config.yaml
hidden_size: 192
decay_fraction: 1.0
max_steps: 8790
Each number is 500 + 25 x the weight over its row's rms, rounded and kept within 0 to 999. Layers, rows and columns count from 0. Numbers have three digits each. The size before them is the row's rms in percent of the matrix's.

# down: layer 4 MLP down (transposed), 512x192, rms 0.0951, rows 457-502, columns 0-95
# gate: layer 4 MLP gate, 512x192, rms 0.0969, rows 458-503, columns 0-95
# up: layer 4 MLP up, 512x192, rms 0.0972, rows 458-503, columns 0-95
down457 098:504483529514476502516502523497454495496490481508475482498479419525560500508507443444476497466465504512500492492509491499541502534492505531530485529492516467525481495513478512523515490468495532514527513458522518478532481508477537494483478452493524507467503529512467500451485473478506481482
gate458 099:527480476499460558452519486544522475502499526482515475518485523519496473474494453481511468474494532521487554474502519509544474483498505485506505479492478516435524522524514554489500500494497469463537471519523539500504452474498490497462530496492480496507515465470496532505487509493547496476
up458 099:483491467481534498506539483481525528514505527471509503520493506504501529513528485519516499491503507505544504514555500489543481528498513513487499494532460467523514483494513559488523498474516453484497514499506514482461510539460422483488485507510522498516495466524489534525509444462495514513
down458 101:475517494530500506482520541483506509529475496461503492511531478481464480554511505508543465477512471505535512513520465494534491485481508447556506513460507501488489485461481482477489506499493517466510531465528506548528515498523521499500470510504504495496499469455473502455512524515566509508
gate459 104:475528455501472482502451537497491447512492508458508517450538488468493491466508487554511505482476534483519497507522519568479514495463495481495511507515459503490483471508505492507470457542530514506483457527476505488484500511489485507502499486533521509564510482535515464489515506483509521519
up459 104:492547495508485463551478514487474488521528478480514510507526491518467484549489460467549526473465502478481488441463516531495490523472481498470467521541497462504486512462502472481491514480509484522481551484473529484454532539514501521492507482473551486483500497508477523509508506517522493463
down459 105:497508487493490468512485508473496509529494495473556507520530499534519493502511491498554449507472480478524491481483506533471515481495488472502465524504476500499511511500536462493537497565505505539489488490510496470500514493494510497482556506471503485511536466498508489509518456506464471457
gate460 101:501517506543447470513479495524468482526496497506484488508509494477493441528491521552520497492503505514489507464474500537478510499496524437512497496498498531505524559503517509484456509526483503521516465517503501536476465484496516490541511506516483490528504461455513465530502504501503518503
up460 103:510494457503512473512546504473499488488499486475472478498513504451460436506478496540497520513514497515493492517482516543451502504482536492524529481516519535510520505496506511529486557513455471515474498500548493516512511519479504479502483544509465499536526498488493509535479503463523504496
down460 100:502463471464527494537524520475487524491529515479489506485540467502465453532471504559503536508492510457476531501552493466459513493459511468494480484519493507490458494542556502475515462491460495508513502505509518513507513544509503528464496490512503466511459512502523505475505527454504494495
gate461 096:484520529511484486508519487503459509510501510496536486469487508520485483545494523500497498512481500532477473501537534552493498513481503474504519488475494515494473504542528499508479523470466515534461491551490498539475526512491535485527549542477508520544578544465538473477509478483493497548
up461 094:501484513536492511476461513516528492463461509513477450486469496500514491513486503500486500482500516568520483485489454525483526482501506492467520498482507525511474507533524497527473521536506499488437510529519474512474500471448547523487478526520484451515505480484500481499490480541517533521
down461 096:469521486482519532499488469480517518469495504539535488502454520527517510510464461528496512528519496495465502458452481467487478487517490468516438490518484504498469483523530481517569489497498438510476494530511528551526514502504530524475481506510485495480515479503511497502501507533436496481
gate462 106:497488485497491496471472489502477493514505511527485543468474557498530501448500520476490476522534497482547490467505511531527481461527475485552524477532492551491479488495515481499489494521512508506505533559550517499484519549530515434522506517510523509493462497479507510509504515498474489482
up462 109:491501540494509479532486503491534502485513498477500477471510459498470531543488555483493522465503452496505495496512473509455551491522496497472488530496485547540474507500479518518504471481507516514509495449482489530480525450477510513539467499491472447520486502506511516507489544537501499505
down462 103:467523492497483519507482519473501546489514470460563505451488489482517499503538455499551506503502490523511526502454465478479503526536544424491500473463528497504501535478568511485505524508537459500572482478502545534521489492490553517491505491535505491492489467498507496552442556512523510499
gate463 103:503506492524481507554478484480504495503520565473543474529509501486487540462488497504520470499518538496515449483491493540500492496514531492497507500499462461494513506492463486468448530485475481478467546521504493463490506518473512502520544514533490537484493473482465494511471506481467460475
up463 098:496469532485506492473491488505479514530539534521483546474506524462537508468576517501486537488516496503498537526507481467533495497497526491554532459491479467480473498460486480527480504552510491541475506495492485500506548482463532519536514524498468537473505498500505477536449532505495545521
down463 102:495500542489501504496517483510497513517500537522542492519509534531511501516495478480504471504490531483499493518483522485471495560461514420496488506527501501532490492500472485467470537474490513528482530532531490480522519525504534547480509559497506492497493487513489509512478534509491468486
gate464 102:479552494490492495455481480528442477481482519496489534514521478501487514517532455506492492503495487520513462510527507513522448506500486480451482483475510500492478479493455489500524496542485480492488490526489489489495499504527498480478562447475536514527498508482483442504495468540480472509
up464 103:486511494487489514496497529498513480491523518455499519486485460542511497488469499520519505556498490494473498521553507511520483441451484499491492520491505508516478472481541502446572490473482506530500514544482534478516505516510445488529498470517505468460494517492506510510505483482521469481
down464 100:446496493536500546540533518498497514480471519544525485513490460487505472511484481473530514516511459507522532503509474483564478519438473542488471549480560494504486528552511470498507503489508512531466474520452514501514509511523499453493476478517573505529483543494494517518511511484516499513
gate465 098:542477440510450519498550497542536477552518507470459523504498523548483486484528500495521491513498461529461500468488548534503481519514484475493478486499557518492511527535508527490504495498489499487481501512484547531464507548462510444491535492495473512498542512452500516510443481505530520496
up465 101:526549492488490489486519465502507529514515511451489528471510513517518477496498499461510520507503464512486561479508526500504507504470508493496451470487509508507504509522510486538504451488508485465483533542497505497527500513468531477462509436482494498491513518492529525511491481521544530485
down465 103:485468518506508500484497474494497510492489474494509469500519488475459465525543506487475524505496499480474535525515476487480502505479506554444497542501488489555518514486544492456488475528475555508520501460496510489518476515494510529475509403489475530486491503471526496498505492472487499530
gate466 095:490529466523466469503528489511454459541479486443485519500445493495488510497501544502500482533503488536502533478506514512516503485546460476497501479499499519472513495449521475526533507509528510539486518553506499526473483503512516490550503521450532536512464503560513486509529490521537480500
up466 101:508487491459496514504500541485504486494467523515482507459461460496508480497527497439527522494469493534507479486546509500518507528521510518533493485471495494478502487496480527494470540519542487437479535569493535573458519517512489510500516489502482505484449520484514469488483504508478494506
down466 099:539490460507492451505515515493493448489523503495496508504492526490527514536500518513483503473483530508505441492514531517512504514524514537477554436533472478521503519516524524493493480490532513476514454517502541470452505497492477481509475463555526520499528515475489469495482485497498514480
gate467 103:504536451507501470483511488482501515515480507435538485463475478505489508493486485430493503530519483472500526509533517521539480479468507487507502485528524459476513513497516551508537536474469519493494433508488555546492496519513524468488479548459499510492520523483458465508488477500504472509
up467 101:476505485499494423499458504481483485516457502465478472528513459534505476554505495481487546467523483496487524501531470489512520483543510496526496517462472521548505521501514522479483504494494544473505473493489535495506524482437454491480461509518468479538490500492464480500533540493479481512
down467 101:489513476447535498508470527480475537520523496479524516496509553458480524495491477525521465485537478534479486490522537507506483532530496557526488501498484488451482488510487538520509526496477530500473477527482477509462510519512509535513474512535525474479505500516501494490499508516482473553
gate468 110:518517510522483517481472521521520499535505485500485506482465516465529519519580515451500444454485507486554508495493469465495502469481522456511465456497506446453488505487475496502534530537482506448489521484536496503462506482517520513509487463488532481493471443548463481517492509498490483525
up468 109:489497506528518451514526519459471532522484480514514525544530485465486512499520521541519499467501526446472503535504515461498510453493468498494480486503482501516512526487503518491508485504495577555497475469511472476487462486498556523533448523504481499575515465491524476534489534470548509524
down468 110:505460491465500506486523485511508505499493467493525503543539485500535510484496509507512513470522500539484493512493493443482530503500513501553514502515490509497533503495467525503516521532472547529492477479523488512532494509492534533487477560524478553515504478489485494524513509441481474501
gate469 099:546512472487443483504485500512506489495521497468501527515524527527539508475541500478461481472543498537495496501483529493536517479516483470511486501515495488463439477480500540504498515468526475505499489527502495485513492471510532459510508506494492443487520494521505520544424504470502460529
up469 110:489495489536471474492491533512460476530456531518493501514466491499477494474526498481528492487494484496498444496477497542459511537478512458498482466474507546523498533569495483483471521534481515503469496477502517550455485525477494495507515480489493542524445475491516491541501518528526544476
down469 099:435498502491497451485488529451497472499496497566515490480530528459512485557498496499506527517515519499525489499480447514476476480502467509510544483479523496552548529508468504502524529526401491456486496469480521498470487544516529503498497488529501533530528488474519488478503519528503493496
gate470 096:482507533519501502456484499525497506498457501532495474496473503518512511496526514474450473498447534486547465444530515548538471526465504490494523519489486523480470476503490476497490499483508479511516516492486503464496521496503539540467547476526492513485506511492529504494484537506488504534
up470 098:502508516516513463502494485484490520487468506509522502502514497516514524483484517491535490499531524521499469510503517530501494538525518501469516489536492547485490533482538506547526520466508494518517494517494488451522506521489498487525506521552502458459465525502489502532510479495490480504
down470 102:488476523525497484501508544488524512535526489470482497489514462520476475505507505513468512492501499437509505492510475528526456488506480592523546479484488453493547503508509510500529502467504509529454495489506489482463502483544497467525516491472491539517536507519533500505488479477492511486
gate471 102:542432481510447490490518532506462451504513492496479542460510505484513477462497490477486471519499467479483484549528504543512475535515509495579528508529504514472469503504479508491489513488503546513487512508495509519504536546481518522524530519556495457517501527485536463501469501493508527471
up471 105:498476460505454485510478523505529432493490482454507525492500501525479512523502526490517493524535475489493466537521499495555469543474499485567487467484501475539487518513483550452503474490522492477478496512499546538459551526445469507524495498535506470524477466527494553527480460488532510524
down471 100:470462528469493487530489509518524464460509473490497497504479481532522521492513509561493488500503487490479483536560503466510491509478521623520511529515521493517493507508494511496514506470476507522505494482543495544493548511493521484561510545507493445511476502506481486491447493528451499482
gate472 100:525495533544452535516486511502489521500489444475487509466479505551557466529482490518456473530495487486471475484453493504495485482454527444498490517456534533484484524527516515525521472491491481484500518496529514533488509522465495490511527492494442456497477464498509527513518466576479492488
up472 105:478504515540512518457476474490448513525539479522522501482503490522517496495487496498497523489512574483523519508526488504495523429580546521501527434540489485477488543486470539513486519538493501472509494470475486531493514475514513526544489503489489490452500485473486473532464459497491519486
down472 099:472449488482505533518502500476492479497481470512482496492494451482536490503490467498444477475498522516499475515491467524467504487539470490442504509532473494505482492461459475487541502500515500514535494446505493510508540473446484523473485492541444491509506543478484517519495518522478524526
gate473 095:536491495492466495499496474517472489530517474517500491544491523497532529461490496501505444492501490467530521534495503494476512483521516485509458487544489520469509497495504548527541488465485480485506516475478451478477475523482495478491550469541455474480514468524496497497514479507487475477
up473 097:519517487495510499504500483454497496547472482495487520482493487547450473490504489535488493486520510525494473472502506502450507546502485516489506463491455507498498464486482480528514504466500526501527525479486512515454520518461519515492501485543502501511503493437454510502517537481506468498
down473 097:491475493505502465478463528480466506526543490502504514469446440513449483476531479499497491507536484499512534473484477518520491510489463476521509471478508499565492506519517483502491550471508486500541499521510502500501539515492530519511462500529490517463486561492471512488484509492479489501
gate474 098:496501519512470481489498488512454483520514488499483519537497454551496502540528460487432485471472494528496508471476475530492497511477509477512493495482479484465466545472481490490472543464497503519488497482489476507462498522536558479480521494478451507528487461533493488519466492513482514540
up474 097:497467494511497512466526500513492461503503503460499539497505468516533497542537495469486520469462515463449501507494555505519453495490458508519501529514490452508479460500549489482515507500511456459500497542466474498494514512541497474513505514505475498488528457486534467479508482479547543511
down474 096:482475505519570527478515522501492545482490514534528486483471450496475506504481479460542528478523487508510495529495464512462517474530531529527501494497532528519493506506506528483474482483503482506548505502465523449440484497460477510540454467509481505478485486469540497473510486487524513539
gate475 090:530546482513468494509485496516526503497514532540485482484500509482500504493521530520523496474514493510456511533474453513509493499515498480499518499511523476507489486467450509520508500507529533542493498501524534524479504518490482493543526516519553487524490533515493485479456502554522463527
up475 088:516472513515518534497519501480528525486498499518486476489516518487492534524462467503494514520477501474505486480485502492463431484518505538473518500501504482452529504487504495527547502489474459505550485486495529501537495467490487537498540526484504469468562488466443540433506496501485492497
down475 093:484451528496510509468493483474475504518500472472493527497495492541469473531501512459488500511511433496541521478516463502496493510490494458488503514490505508476473463510546497496536503497476512470481481512503514521528498488512535558494463517465472546485542539485478494508492497531450514516
gate476 104:516492510537467494543481508505481514507490499537498474481513499521545534439518515492487475502504487479525466451489521498486514510495466458495515485498496504506438501538502490500462516438458485494486524522502537458513455511463525460483550457481501516545506485469503522533515535520498484511
up476 105:498485487491504520465510493488524491514514477490525534507463536479453508503495463516481483510523491505483508554527524559499473447484487522517524486540510525475542462498474522476553529528547543488541451458517522512470530465511503487487480545534486467505486490529485518476465505476539501507
down476 105:495500479473516481481529506475486504483483507464490531505491495506455511504502518503465491474540485492499484526508502535500438516491517389522488511511511478493480533518499495472532512480525487476519462519492529518489497480506494494499513541511528488505547520498484473526492535508498483511
gate477 101:513477494531451512499500479561467496532446511498493515509518488543522489484498540520509536466533491512501501506523479497513487450502499452519495492526447506494504508518490504508494472456469464483483506550520479480509481474481530497484541492526490541512479496496492480507522504541484515459
up477 104:518492486507485516484486525545487460508487526462507523496457522471491517488518519498478524499499479495504500527487547470573503516512526473506491511465503485490477503503505439457533492460505460485483499486529541489511559451516450499481521513525533516481496501484468546496482497514483501509
down477 105:514507479519503478477482463489513509464507529426524491486481513465474497510533483523492506498436499513489494500547443501481480518526528541477562452520524499507526552527519560504538519512553546514510510476505497526500486517496481489522516500468534458537454487470504487537484509489509501468
gate478 092:512507479506465480510487537487514520484483503485505482463519504535471494445472541478481498486441485486488484482476514507516490537490542518481499539498514495477478509526456531493527499476555534487496468497491509517539467473491441500528509560560514465510493473463489542478497460495518515503
up478 098:508424484521483497481465511496505488499494525499498541484473477490493486527476472511524509488487483506480495473508466482504525456505557502558514501522534479530479499506499526531477511502538521507527479539455446487517517488531516520465460510540511510520454502487532458556515498458495499467
down478 099:506518491522526458500474525477504483450546512499512507480485530528505487444473518522526509489479482480521522503478487534490481500441488482498477531518477490474473511504448457488478526515530495448506483505526562473522508533496498473530485534507533524482497496507512517484432501479479538545
gate479 094:529476500532465509510472516512521515507488537498475529484541509523561490452524518501462487498492494480443495528475519495487496472477482486523466502513499467488492481514495518466459531481501524545495543474488517521454468529479500515548512467473512504556520447494555455513441455477497472540
up479 097:491488516520500484518450529491481503477509472506504525477551483492490514523488550476500549493512519462469482536494479466463556471513521512528510501563467518467523507492463531507460501498496529475499481490506540555471497459495499507551465464505496459488472467533509483542507487483516509505
down479 099:487473511510513453479492529513468497546543471534511489537503512512474516513486543473517515481450510475476525477471534474518478475481522537534498456497458501463548501510481501515521479458542498498493474482440538496494542498544503524463497491526521491466512496490500488524470510555542501511
gate480 102:531511480483485492544513514492519478488491484492485525445483503482470491501544472471492489459475469521496483530529490497485479529511479483493476498530493463448495439475494523508483532503488464402545521517451545504478488465539511504492517461516461476506501471512512469506473469459501475509
up480 100:504448453530489501475520505494530492464508512491505494501514463492548549462485528525501478493547559484461469540523492481499492472508506508540481522443491516490523521505493500490467525512541492527511503489479480510529481483477464509480477551493534533473477473526498529486500513516460532497
down480 097:516476514491494449488477499504512518574491536497482520492475525502524506473449485445460510482489504495508534515444521541493489463506501441515511491536519512504525518522512532510491487472487533520549418510477478460546481482499477452484488504543555536506490487514435498490487494479493498508
gate481 106:506537512518467498520500519509460494532505497524490467527505520507481505512494518458497465484479496464514480498485526497487494535498459448450544510522522496519509527512504480465521525499498499503430522507504491507495488463524472457516490497496468502537530473521476487534491501541521469499
up481 102:512506479476492496496483447520513513503531505494464505515487498510479509550520516511518488501467435472539492502504509492491475499508471500529513514530475496543524491498487524529505524516477479514518505547497511564481525481460513508489477518432490524512475479511530508463522519551483516518
down481 102:514495508454493535505504523529560512529545452452480471457538482430481486514511505471510495511499503487497510540539501511526507494510489539526439470532453498485537475550480517520481531494492525505500483519496516523482502452504527477494487497490462511485474501512530470501556512497500487549
gate482 098:536520495517490495500466496497498475470482542510451480502532486496491500479530511512453526494476495520462521514479489458513510465533492477488479494474512513521504479500524521470492524456499527502504501506514520514499453495496501485491495510504501440522477472492505518519445514520522470485
up482 106:504535508502509494468529496482525495505515516526506502465485515461519482501447506483509488481522502557502471493547512494520443464486467513505491517514511532482533474455497487474514491528487498476533490504500494499504501523499496472441513473468480519522528497501539508479503553500475551462
down482 104:490530459522525488504502498489516534513514504478513498511468522486495531486487497535530474498516539498502509513491467557493465501495468415495477534466514506531513514463515501509497507523520506503493493539493510457465473548499531495523477475502527528513497520493506492477506516459467524520
gate483 097:534525514521489514523493502502473491527531499517507514465492492489527489522494453471506486519476489486498475466473463524531590472476479479504492522516510511503504525496508507507497523485502483502540497480484487533520506509502483486509508505498514508485534532514487462539463454529488467522
up483 098:538444524494525515518501538482538516511536480518453473492506493483556518495500472506484488542464506574475478535479510475476482483500520508512491507518494483470486462512505473517520485457501509503501507530492483448504515534508518538480496485516500524485527474520489459451480527521510457486
down483 098:484503489500500510489514520512461483495501492494530488513530461527463504524493490506544533468533571491514507524519449456519556512461494458506512483497513509537480509474512517458497482514507472485539514511477501439471516458467527508491473502485503488518521504497481531494531509514496468518
gate484 100:496494429498469510481474504502488486503523501489502517487489495504466492479515499429513489509520535505512475494483485529503492475490500494530569499461487542491487522490495510488501517522501478489522486495477536537509477528508469498492539551534507503526545504462486524474472508534494528520
up484 102:502507518501507487564492505480519519479473529492467474471495511518490512518507489476518547495493513499520449490495495492519465563532494504469494526524504490520478415518496502480453547497510493517516503506542495545478496523520482472526493521494508465501457506493533484499505461523462475484
down484 101:498505437525491468521482535495526504502531502484479520541503496499460498509547492502532537477508493508486488508484462470515520529483484486535512518527490494461509524513473493497516513487542514501503512513501461563482532486511478456524423504465475503536503496520530507529473504504505469462
gate485 095:512480487561471494480544524507508486505492513486512486481479514493530510525548494549485506540511531496482504537517498558485491455538560486556499495517493532494484484478476501475545537463495510524541516504529496547499476506467565517532484508480520482518490495493514485471476470537504505466
up485 103:496502496492519475480471485527498493509460499481529513506507531536492560498502545504508493511515467470492501483509470474472458473483519502516463496498478498529552534472529526469509476449554527506511518494516506523501463500477513514512470506509466462490495476521529550518473492490473439487
down485 105:487481508515473516526481509497497472522467437495546495525496531504509512511483466501469478546495475429481501492529528515511515497430534483510508547524493468516469470509497489471466517492498459543492519477484457518514511525527497492534477529473488489537489483484501506464558536494503468496
gate486 100:511474500512468498497476490517473496547499508518472510454549524520502501502500558541476528482477512503518493501537497479493534499553567490501500490510476572470513508527470486497472525491512477478493491525529544504466503476487472480512506496544470446547507473469514532485482501511490528523
up486 094:501512519489506498521467490496510491525524557506486498527507488518517502468443502455497501512507478481514455499459520489527496497563523538479509509537541468519498489514504460539484474510541450450524504470493530490494515520501475484470494473480461500482491460512484495505522491509488503491
down486 096:515503544506559513521523462485531511547491492517493513483519480480508477515551520495492514514498535494506540509542491506462479455533501509492531521514491507519510476458503507492560496465530505513509514494513513517509475479472510479476504527497468503498520462535470506465509539484492540516
gate487 108:523515533529450504498505545522447486572500529491516532497510497512540488512513498488500507502448521466527508514484492516483537443485512471492496483498464544485477485477527509461488491496455526510503475490499531502484487492518506526502503458475517491508518517518525472486460504538456521456
up487 105:524502498552464519483521503540463449517529491503553559468471453497482495502491488463480484512473483503524456507529480485528504472497484491525502484446491465472489520486519456483495523496504509449502502534475478517485522465474479534515500511509516525512468488528480503516477483488552511462
down487 103:516444494525545484485441456478525531495484519467478531546479529488495480494476508511454504505508488524490466482522488485446507519554475541489501508543509467529471494546489521502536514474474517463455483531494465502478531523475480489501456501508480514495500490489524515507521514465522503491
gate488 096:507518463475468477511483514509523499512480511495439508523491484505483487470506486524496523538494504479508490512547505570505454511471499492486540502500458486465500484482487462503494488508526479456500493524466500511469472507512508464523473469499546525534476542531499485569518468510504515488
up488 098:490501517495490478498467522506499516502526510526470486496500481503517465497463479504496519535448542488493508459484512546524434513465527490464508519472501502444459512479479489508504484537529502499474461520490496523465470521545501485495486459477540511513497522525485487523531497498529531471
down488 093:442544500485528506470504502485485516496538514503524520501479484508472470490473508534485493514470510455522477472461480532486511471476518558524534549484516444489499454515536449500517461505504524522487508491483500504489507503499502511498488509497534536538485526484500489536503481531524509498
gate489 104:524478494508481501520504530516499470520454501494520506513482477511488487475484471535487465438497517486484503466469534562474500517506462483468437486530486447479482487502489550504494474467476476481531482510484520476513537499538528489473549477506506458516499460501512512497490485547525504501
up489 098:478517515516537480482489473484479491503518480555505516518528550478459544536486491480559553466513476451527459517526472503516458482526509493505474452488482494505479503483476506529534500463508522508558487544511492466524530498481494461522510536504450451513515474496542539482517469499517486476
down489 100:529517504502511512509527504516503506512495466530543504484472448478445463502480514477462502529533520512480547532516527499520506473522497474500488521512518452534541524498497552476494467464498525520476539507504458484476492505543509497461502441503468499510458525511533508469520553522503489523
gate490 098:498509487520502513488504462512456488518491462498515527446526514461488441505528494515511514453533527487514477518499444513458506479532511480524511446556439486511489491495477498514504544487512480494557509504541530535448453446483519493480531506508491476499533479477501528502467485500528519519
up490 094:486509492517482520527507498493523507477498506460485480531456488474503448546491487465514475497480502521515494505482473470493526503510547475521458489488527528468517504500487502483509518410515467518506525508505507507496504547518458472529468504494516499496473486518525504524499504511503448508
down490 096:511454488506473478499466479461522469486559532514481483489481518466487505551482470499469494477489518498462517501508493530511508499506506490506500504457459517480487504504483496492494513510545489484478521553465529492532493520515512476516449496496528514498471493494506498513494519495530535504
gate491 101:516509481549479489489548528499493477530503537494495537491493513475507476457503509502470522468518470510486502520484528523513484499521435472526502505470498505503473503484466527519477459469474483514498474477457499477485491444439511536476508480506485513508519482491479448503487484533503578525
up491 103:527530488510501538537492514504483473489511495513483544473490496485470459450495484527457492498497437502526463473526524496529485490490491494503489531492499481512474511460467521477519506494528509520490512522463488456475532474505521516518518453514508439481483512505524452509505504519451541513
down491 102:485454498502486484509503494528491484514536474539491530486475521502563484472491519514479499498508511456465473490538522517485483477503535563509472508488482474499478509524545537510468468485464486495539494482513532468482488493465500507487513484519506466494531498547479524499477515521471526472
gate492 100:547469496536466529506494478492504502519499540488498468487497522545515493457511491480470479499516507515495504457478513534526483536516488493512496492530531488504466506480491493524479543501487509505485492445504493493469522528516518513527520505497528501491540507467487529491466509540463502492
up492 101:495505502488504477487448512486504499498496512486466550487491516493535506482525505460501487460510474500460471517522520533498455493437474499477478515496519509487492507522498516514506527537496490437525474493518531507487501494458511475505524495536507523506501495496508475510472495434493488522
down492 100:533505530540486531535530481540538487486463506494487453447499461469543498519486544507537452501508481529488443486555481471528506491491505508426457510519503513493495522490470469525475505507428516499479550501551513455476516468492514519507498495497493457485545482494475513498481494494514507508
gate493 112:505536471491492461525486476492458458459496482455499515464514487475456544503537537470495497465487500503488510513522514521550506517485509473512500482526515517501466514541539511479582499535527489520520445487496547507479511503516485473492520529512481519515503494485488511498478471481522512468
up493 115:503484461475516456534488477472528502483536455504478520456538473476508474478546494544502501488441527497504509465502470490466529499508513495431468474473526513527541514463497503495517549515532496562513492511500548513544453503512496488511506477482497531533517534539541464536477459500457493473
down493 107:496509560503577515492500460497526490517478506490510499506470487468481469464503513456480510483504578516461520523523487488491521489501539542483443513473564521500484493503495503492511499522556449492487497476487531517516510508485508461492493471506484502509486466499498460497574505497500520515
gate494 093:507462460497496524499484461487500514492482527509494513460444496526515486486538487489500504499519511560479493524498514537488506458526476507492533469491512470486535493494482479468490506506513510464497557468464486544521464505473530457521500508516516514476483499500513522513483510511533529475
up494 095:524502463462515490453493468516505502507517521493492472471474506480507502508458511481479528519493521526509483498484514478511524507494516504478543450496540495531514527489522473501511527546491465497528514484507505509538445490496492490431517526545487489484526459475464506495513509502533511456
down494 092:468484525471548492500459480469497495505540487496487507465478545504484497476464470482482499466515548527460505517494537497473504494529540564533511504502505546544469500524477550514477521491497489507491541529525480525494470514502467523475517459511495509555466479501538446506490484469522485514
gate495 095:487495477464501499486469483508479486513548517473502503482531475537527469482491504521462517512467559499459523505539476508492491505494513496492477445481511518477510478506515502478476472449490483489492512537465499494475504502498505447508520521505474466521511498463568543508468491490487462522
up495 095:494498514528520499499487510515535501511516466487534487480482491475490485537474446490512503540499509531511505492504505499469482460534528504485480490502480461517499499526501486521477503484560503549497491509498479487494452461509494501491469563463445501543569505468543435495504520550513515507
down495 097:529478488482503513536498518486520519541456494505471460462464512486504484545456484498494501480515518496512524524474529537521453480499518476520499485484434505522478488529491494533515519474504505461487492507531488467502480495514511512487510524541468502510492515495480484470489476473485511514
gate496 100:506511481485490470485483476504529489491473509514522496491461534508485518472487528498494477496505527497543466489526487536488462502471483501514513467481525500517497467501503505468467504534492545461552502512495496487515485543503485460485532489504509514508460547497513513471461477480503483510
up496 107:496484455479506485527498507480531514454518517516482483458504467481553490515484507500505490515495519530507486547493475520453515505467489482529518496495517510513504462495504503484501524514494529488515512504481515533530461517468458460494497520544545511561484494509562517504487469506482492497
down496 100:506486521441507515522509461522515496506471504489511496475475500457511527477484488470499464462489505539489465518500477511479493458494488620489501537450541527513505498511525518551462509539503494475541487497524472538503509501502462537462506469488491479515464554505525506483492518453498508561
gate497 103:525508541528484460501526509487493477515471533470467532490499516446484508505533512526508498491495466521537497515468473510503511489537466485467475468455494492519497535466501507503538509498505520513497449488488454497473450486488532486484476523520501546547504469528496481501503504457489511458
up497 103:500496472516519492527514489522515488498562518472466471525472508493509478522488489464541483529495471503516480488507550477532499532473510477488504528556488523435463458520513496545516501498515479538506523489486457470475510500487467498521459491469526485509499462508498491491529468538493462505
down497 103:503503526494497500515493468502497499523484477524498458466464476488544485502511519469479489507505532442533451502522493489494543524497497491473488499485498488463488511447490491478467471496455479499454449482494489533512510484473543536528545491477474512526499500523478581479533502510492520501
gate498 106:507521511532455483510510494517478483532513480536542488485513509503474520468464526484488503496546447498543509504509489502501498531507476482496563491486515537495429507547468530532503506491492527517499482473474502500528487466511489459479505476527492525477492526507515502492519503498478516468
up498 103:500480530520474493516508498524525530492519507510511503462514485530493579479499508484454507500550479523523571531465479484478489461494489475496543497473483518530463517512476469505509509453500507519480544500494474486505473523508516480507447494505459530516481522529490484536520479545510508515
down498 102:466488487505499508502521532504481499480492477483487514530522474488493542522487428505497567493544502534486518512488528467520525474504505510547491568458513513538475478489497502500512473493467514531445510484520486537499496516485496472430487489526465495486526478552509507508480503545532496514
gate499 098:515498511517491486486513492517497460503481516500496483484486521500522538481494507470467508486442462464453531515544481520492514520531505490528522470488513491526479521526454527483544484558492522491510539504482510531502533522507521511452480512515464507538492493566476509528499526450471519497
up499 099:527462510511479514451497529521498513512492489524550492463517542489513468483452530451479481462503509473463514495502524527497491490536486517471497488489495479495471512512521552491461508525498528524466476504481526493488505529513497526522509474498501468502537542497516495485503487500487562526
down499 102:470494477495518463519502528495486521555524501496425548503474503519497499519491463504513471524549507525555525530475537480549499505465501501530485476476521529529522466522502446497471498441518478508517532502491477478508534513498496499505511507476496499470488489472471529474467504533511493512
gate500 084:450554502494467519456474509505508481524474482482464515465477515521483472471515471480503477498521459483559475458512549496510447492477504499529522536484453539483519499515494488497493552491527477512470496519477496482439486522551526505523461519526530511473528518495455520511470549508505481503
up500 087:498495492499510458546522462507507509528535521525502475483501516457503477488459509521464497546495524464478513535510542478484495522535532506491548524512482485528484467479499533542500515450479505507528486512475527480517522494470525499485493478470521507500550494514502511451472525486493481529
down500 088:531477501484484549519494545483498496477513486477528456532472501513476529504571491519535487495507525486451503487509498475507517511501461494483501527489547484500518556492549502518523550490506464497523487447502495480485504497537498466491514526527525514479480468443464480489483475500495536513
gate501 112:558499476575438545490501486544470447526511491483544524489464531476495482468507497475497505492519509493515463492486540486493496509526491460485478490492490472480502499492473502519494466525518508480484469508485486512481494498462541468528531515474519516494501489516499499493484499503533503467
up501 109:509518498485496507506477503519473470518489501499475530528509493501491498569467537508508466484505452490477508486514476476527501503526494505527464525498464535488541489481522531484462521540456540524478515561451493497462484500533499489524522503520511505486483542518491419503524491465482515520
down501 109:464509462462508477478487486516510531465515517505516500511518566483532489469503533482499474505496475524487543492506480520500496524519586484534531489468483512510455490517503471512491530487496505495497519539510478515484512535469512484498466509491491497494438522502524501517513476540502488529
gate502 098:519517446498451487508526515500489454542503496498502539498499540537467502461503520485489456507527516531522484462466485528489511518481498467549510494525478527445454487512470556489531503472507485536516488529470524517514489483512489467529476498520497496512497502483493533540495517520525472473
up502 085:532511506488508488507551517484493542564501509491486497464550517523453524489491528527534535465501499498496543480482512503509484501492441489499500475539502471483503512476484512477538440476488475530492482504491527539525487502535502518482485500494495492495520443477504494501511516520536521429
down502 088:510505578479518497539506492472496501509499502496523499495520525449478476497475466478471482530487519509475510479483520473497513516464498580505495506522481528453532481498486510518501533507483478489521490526545504474487512520457502521484496466478490470507471504567513519479485530514483497520
gate503 098:530475478506498490520558510511541498473494515512459422511523517586483537434509528491496469447488490511538476520454496521522490518518493482529531493491502481506456504525500504487546531498498488530509470502487443483530487498468497474442484517450518462541535510511449523481501510499507540496
up503 095:535476511495489510520531521503538478486495477522509505528488519485473556520494513487538521494469543500515511487529553499521490500501506507472462480523553436463540476529464505458493462543470499499529511487505526481493503490486507497516518532514552482503514498519496536496522507460516490483